From a checkpoint of a small transformer trained on Wikipedia: no biases in attention or MLP, untied embeddings.
Each number is 128 + 24 x the weight over its row's rms, rounded and kept within 0 to 255. Layers, rows and columns count from 0. The size above them is the row's rms in percent of the matrix's.

# layer 4 MLP gate, 320x128, rms 0.205, rows 186-202, columns 0-63
size [ 98  95  89 131 117  98 115  96 117 132  89 154  94  79 109 110  45]
[[127 136 158 152 119 140  79 130 154 120 103 135 135 166 129 139 108 158 141 168 114  94 128 151 110 123 110  93 117 152 131 128 147 147 115 125  96 112 169 131  98 185  96 116 105 141 148 124 111 134 164 129 127 162 109 134 156 136 140 119 139 109 126 103]
 [ 98 112  98 112 117 106  97 133 114 149 128 154 106 142 113 107 139 120 108 139 162 135 176  83 180 118 120 114 129 127 140 129 142 155 137 162 111 129 117 136 130  92 132 145 137 104 104 110 147 152 105  93 148  92 101 159 152 133 149 155 135 135 135 120]
 [129  94 101  90  88 142 117 152 113 146 109 109 134 123 113 149 146 156 131 113 133 134 138 142 126 167 147  99  92 162 124 107 180 138 114 157 147 135 129 165 148 119 145 174 136 187 114 142 119 118 125 102  76 166 113  91 172 104 124 130 122 142 172 113]
 [119 149 169 190 120 102 107 128 107 125 149 100 131  92 107 150  97 111 142 172 172 137 129 164 131  91 149 108  67  92 121 141  98 133 132 107 106  91 117 103 127  85 116 141 130 102 147 171 135 138 100 165 115 240 130 172 133 111 131 141 121 125 134 150]
 [158 135 116 142  81 115  93 143 131 105 121 146  74  74 160 164 118 128 104 115 116 119 108 126 157 137 119 151 192 176 138 104 140 133 124  80 140 113 134 171 160  87 147 150 135 105 136 136 130 111 103  93  67 110 139 102 113 150 113 149 180  87 116 133]
 [ 89 106 132 146 135 142 164 107 150 127  96 135  99 168  74 111 152 101 146 134 111 124 141 157 129 128 104 118 114 175 141 100 112 116 138 166 194 157 124 119 100 104 163 136 155 121 136 151 117 120 149 155 119 100 149 129  98 114 138 124  89 152 111 149]
 [103 147 127 130 113 158 114  91 119 109 177 152 108 125 143 118 139 130 131 154 110  71 119 117 133 137 117 121 137 149  72 134 156 140 128 121 126 174 164 116 115 142 126 113 145 124 164 144 154 165 126 124 201  91 132 132 135 121  81 165 126 105 124 107]
 [132  98 115 133 132 127 139 125 143 104 113 165 145 138  94 140 140 157 133 108 146  95 137 124 159 121 146  31 112 147 143 105 153  99  89 109 144 134 141 133 126 110 136 123 164 157 157 108 100 108 121 124 101 115 132 115 118 101 100 127 121  87 160 132]
 [116 124 139  88 162 113  76 112  99 143 108 139 124 134 100 135 150 110 141 118 151 128 117 136 131 113 175  91 146  90 160 177 129 138 122 187 127 109 117 163 192  70 125 117 127 141 124 139 119 123 156 116 149 196 106 115 118 150 157 148  95 168  88 119]
 [152 114  99 126 156 138 124 130 109 123  85 112 124 155 112 127 148 151 135 126 140 122 101 110 119 165  71 104 158 157 130  91 116 176 147 123 121 121 115 173 103 133 135 109 128 108 148 109 131 127 107 118 159  60 101  92 150  98 117 110 185  83 108 111]
 [154 152 114 113 116 153 121 144 133 127 117 116 124 147  79 142 156 105  75 109 114  89 115 143 139 111 140 135 112  99 141 125 149  69 134 148 131 114 129 150 152  79 101 117 172 119 121 148 150  99 109 148 165 125 148 118 145 139 120 161 154 109 108 129]
 [131 147 105  99 117 110  72 112 143 125 172 118 155 127 122 119 138 133 109 128 109 105 153  75 151 133  95 117 159 148 135 118 145 141 136 163  72 125 107 134 132 116 158 127 119  98 116  98 151 115 160 159 110 167 113 104 120 165 129 135 147 125  87 106]
 [ 81 108 141 127 148 115 114 127 121  97 107 130 135 125  86 116 127 125 142 133 170 130 137  96  97 118  97  94 139 181 130  99 120 106  80 129 137 136 141 105 151 138  55 138 153 154  95 129 182 131 139 120 137 112 177 145 135 189 146 109 112 104 119 109]
 [ 94 124 134  75 140  87 109 140 119 152 108 112 139 107  88 170 126 142 171 125 153 103 135 110 108 131 139 130 172 157 148 148 136 130 161 133 172 160 150  79 102 136 118 151 158 124 104 141 134 119  83 139  95 159 132 150 112 115 155 130 139 117 132  86]
 [144  92 160 146  54 109 148 135 135  81  89 127 158 136 124 164  97 137 128 177 113 149 100 140 119 139 136 143  86 138 134 103 155 151 142  82  95 144 160 126 146 136 156 144 157 111 132 130 134 148 107  67 116 147 183 120 129 150  93 111 129 139 130 119]
 [124 125 134 111 139 111 156 125 122 130 155 152 127 164 112 121 151 133 116 104 130 126 170 167  99 112 123 127 125  99 114 176 125 113 171 137 141 140 132 135 166 114 122 135 130 110 137 126  94 142 104 155 154 163 115  61 132 150 133 165 102 165 146 124]
 [ 88 145 114 150 121 120 103  67 135 158 103 133 127 143  74 132 126 143 141 155 159 111 133 152 127 121 135 128 134 168 129 113 130 137 132  89 147  98 154  78 149 119 151 142 101 115 138 104 140  81 142 127 138 126  72  90  94 128  95 142 126 169 168 166]]
# layer 4 MLP up, 320x128, rms 0.195, rows 186-201, columns 0-63
size [102 101  85 117 110  91 116 125 129 126 103 134 110  62 117 108]
[[144  98 137 133 155 169  95 161 159  96 133 190 114 122 173 121  96 165 182 125 143 134 134 129 105 131 120 146 128 102 145 120 172 126 110 125 136 118 110 100 128  98 108 127 153 107 141 133 140  95 123 121 108 153  92  77 168 148 163 109 123 126 153 126]
 [124 126 124 120 111 152 160 134  86 140 124 104 122  98 100 108 140 129  92 113 180  99 128 118 113 129 150 115 125 111 121 144 155 106  98 159 133 114 137 158 139 127 109 133 100 141 138 158 121 122 173 128  52 172 151  91 134 145  97 116 116 127 139 124]
 [121 133 134 114 126 151 112 135 130 157 101 130  99 120 119 134 134 101 151 117 127 106  99 155 128 113 118 127 158  69 103 104 152 132 143 141 128 128 125 132 141  78 140 137 132  95 156 149 150 132 171 178 117 155 102 128 160 139 124 158 140 100 104  72]
 [ 97 122 161 142 106 123  94 129 179 128 160 170 133 158 124 138 126 191 106 103 115 118 122 109 159 155  98  99 156 120 154 110 128 118 137  82 143 125 128 114 135 167 141 155 154 110 119 153 131 100 167 131 140 126  91 113 120 120 120  81 147 124 114 131]
 [130 127 120 161  99 128 139 167 130 117 171 142 168 126 118 172 104 104 101  97 134 108 123  95 138 158 135  97 149 133 166 130 128 109 135 125 126 105 111 192 134 147 131 116 111 142  91 111 130 117 122 144 122  88 113 142 162 120 107 143 114 169 113 112]
 [131  97 146 173 129 150 187 111 130 145  65 116 109 112 129  94 123  86 122 126 153 159 141 113 128 113 172 125 101 104 108 119 136 132 132 144 138 138 118 139 138 158 100 105  84 144 130 121 134 199 152 169 155 124 152 122 102 105 164 113 131 122 137  92]
 [113  95  97 126 116 128 116  75 152 113 102 146 163 109 146 133 140 155 140 136  97 142 139 150 141 179 129 155 113 130 118  89  90 121 114 142 141 159 144 131 103 115 132  95 131 160 151 178 123 156 122 139 150 132 135 115  97  99 129 150 131 120 126  78]
 [ 77 132  56 140 146  99 134 155 136 135 172 115 143 126 144 127 145 116 115 154 119 171 128 149 143 106 160 143 119 129 121  99  70 149 172 110 113 133  88 130 130 127 183 121 146 132 136 146 163 154  75 121 106 116 114 154  96 104 128 124 113 126 123 100]
 [143 124 136 127 125 107 143  81 131 162 142 111 109  91  98 164 122 133 142 109 120 172 105 137 154 121 130 103  62  61  98  88 139 120 104 135 134 129  83 148 140 100 160 122 141 121 146 121 125 115 115 143  81  99 104 134 144 119 110 179 129 127 124 118]
 [139 146  63 151  97 101 114 163 128 145 161 143 115 120 163 127 111 109 124 122 102 167 145  63 120 128 152 121  93 111 156 142 161 108 139 121 136 105 134 140 133 116 128 118 128 139 100 121 151  96 108 160 168 113 141 121 136 119 110 101 140 114  82 175]
 [133 137 129 164  88 127  64 137  79 134 135  83  96 157 144 140 140 134 137 134 132  92 150 103  94 109 111 149 177 169 144 133 134 137 133  98 125 130  97 160 129 135 151 160  99 148 125 150 108 119 121  92 152 126 145 109 186 128 130 129 154 149 127  98]
 [112 164 161 127 134 160 121 137 166 119 102 104  66 141 144 139 157 125 120 144 130 135  77 182 123 109 113 130 118 123 141  99 134 154 139  85 120 156 112 106 121 166 141 108 127 136 157 129 124 136 154 139 165 138 132 147 100 136  88 154  80  85  87 144]
 [112  88 126 164  85 126 156 123 144 160 126 128 123 123 159 111 114 170 125 122 114 127 115 132 144 119 140 183 124  82 122 119 116 145 131 152 134 102 108 165 115 105 162 142 124 131 124  94 117 132 122 136 170 123 106 104 141  57 131  95 103 126 162 127]
 [167 163 134 183 110 159 123 137 105 110 119 123  87 117 142 100  93  93 119 151 128 100 131 158 118 133 126  99  74 115 122 106 130 138 121 131  91 119 169 157 149 119 151 127 135 129 120 113 150 153 135 108 141  98 153  86 175 141  92 124 122 139 118 170]
 [150  92  82 138 153 142 115  90 147 124 143 115 136 126  96 144 134  91 162 127 176 128 120 147 139 139 134 141 127 139 111 142 133 128 148 124 127 125 104 129 120 162 123 129 126 134 163 154 165 109 144  93 183 111 115 100 124 138 114 133 111 112 105 103]
 [146  72 168 124 127  99 116 117 103 139 107 160 153 187  94 136  86 133 140 130 189 133 188 132 117 167 111 133 111 156 118 143 168 108 154  89 139 140 111 176 150 140 135 154 115 125 135 145 135 127 141 100 109 108 106 125 155 133  97 117  87 165 142 106]]
# layer 4 MLP down (transposed), 320x128, rms 0.108, rows 186-201, columns 0-63
size [105 104  93 100 107  97 113  99  98 138 101 109 104  87 105 105]
[[107 134 135 135 104 100 145  70 103 128 107  97 128 145 132 108 119 126 161 128 162 149 165 137 158 113 127 129 181 148 129 132 139 142 110 151 129 121 135 139 225 128 144 168 148 146 151 139 142 113  97 115  93  66 141 129 119 105 101 108 137 141 152 138]
 [148 160  92 103 141  87 150 117 121 119 136 120 121 134 136 154 104  98 125 145  94 161 175 144 129 112 106 142 166 127 131 105 116 141 170 100 115 116 141 131 117 131 148 100 116 125 122  97 105 126  97 137 226 125 127 182  96 130 146 107 171 159 111 119]
 [165 149 150 143 119 108 174  92 149 149 158 132 121 156 106  97 129 181 146 131 126 104 123 113  92 149  75 163 114 177 117 113 131 157 114 106 112 129 153 145 140 143 109 113 119 112  93 141 126  98 120 102 124 125 133 140 110 121 102  77 128 146 158 156]
 [135 135 118  73 153 110 115 103  97 116 132 111 115 127 116 123 183 128 131 135  83 126 125 103 135 144  87 143 151 173 145 111 148  48 121 145 143 153 127 153 134 149 125 117 120  89 109 111  89 105 142 145 127  98 131  92 114 140 108 138 122 126 166 117]
 [123 123 159 130 143 123 132 145 103 135 140  85 128 155 176 120 153 115 135 133 122 149 107 134  71 126 151 120 138 108  99 156 138 108 107 115 156 133 148 108 140 103 126 132 142  92 142 142 164 157 139 135 154 144 148 169  79 138 155  72 122 150 152 146]
 [104 171 131  92 113  98  61 140 125 143 209 109 125 123 143 140 134 171 156  98 118 106 108 125 153 109 150 105 163 102 117 117 106 146 156 132 135 121 148 165 148 128 140 141 129 123  97 127 141 119 124  66 162 129 121 142 138 150 123 172 176 109 104 140]
 [120 103 128 105 137 133  96 121  91 148 119 126 128 111 182 100 129 124 137 120 131  97  98 127 131 149 187 122 141 117 132 130 161 158 122 126 127 135 143 162 141  98 126 136 162  97 154 114 136  86 163 111 120 103 116 123 169 132  99 123 123 148 135 145]
 [ 63 105 191 127 104 165 131  93 107 147 111 127 115 154 126 154 101 127 151 143 116 128 119 107 113 124 120 126 136 153 146 153 190 104 107 157 133 133 162 125  90 143 105 136 138 100 101 131  56 100 172 135 136 141 113 124 131 129 141 139 127  92 120 126]
 [103 132 150  92 151 150  69 164 137 108 143 157 139 164 130 118 170 154 129 131 140  88  97 124 166 100 110 122 174 142 147 149 120  96 148 175 137 125 144 140 147 121 108 147 152 139  95 172 154 134 148 131 160 161 102 118 109 150 142 147 129 158 122 154]
 [178 120  79 129 154 134  52  46 143 126 128 138 118 141 125 118 147 134 114 122 132 131 170 140 124 111  91 117 215 133 142 112 118  69 148 131 119 133 133 146 143 135 148 148 124 147 148 149 113 132 118 128  79 129 127 129 135 125 131 130 137 121 126 161]
 [128 108 164 135 150 104 174  71 153 135 107 159 136  94 162 165 156  81 137 112 149 136 128 139 119 121 137 148 123 114 130 162 122  97 114 151  93 141 148  91 146 142  83 100 116 119 136 119 112 137 132 139  84 119  96 142  95  79 148 134 116  86 126 147]
 [ 98 116 150 151 128 142 186 121 116 134  87 122 120 137  64 132 108  96 121 138 140 152 151 143 142 158 108 122  95 117 152 185 116 206 110 149 118 110 147 144 120 150 137 154 127 161 158  93  90 167 108 126  94 142 132 100 140 113 110 126 122 151 124 121]
 [130 149 149 107 158 120 105 146 113  73 132 133 162 151 142 156 187 123 144 131 127 107 110 122 130 114 122  87 101 191 122 114 100 113 130 112  84 142 167  80 147 138  76 120 115 130 115 116 111 121 119 164 133 132 122 110 146 185 109 151 133 111  96 152]
 [117 113 110  96 133 121 128 101  86 140 143 121 161  60 119 152  99 100 154 156 139 121 101 123 118 113 167 150 160 120 140 113 143 120 142 139 145 146 124  91 133 115 152 113 115 124 107 159 116 130 152 176  96 161  82 166 108 104 136 126 160 122 133  89]
 [127 129 151 114  92 113 197 109 152 154 128 117 142 115 144 148 111 140 150 108  98 156 127 118 105 165  93 138 112 110 123 135 125 162 150  84 100  95 116 115 137 122 138 153 148 140 110 111 138 157  91 163 101 137 199 110 117 151 162 121 127 118  71 131]
 [ 80 116 139 147 106 133  79 120 129 147 106 168 156  86 142 134 111 112 148 121 150 161  92 112 160 106 171 196 119 110 112 131 117  99  58 108 148 102 154 101 113 126 119 120 138 165 151  97 148 115 122 175 148 127 183 136 134  90 124  94 143 116 142 157]]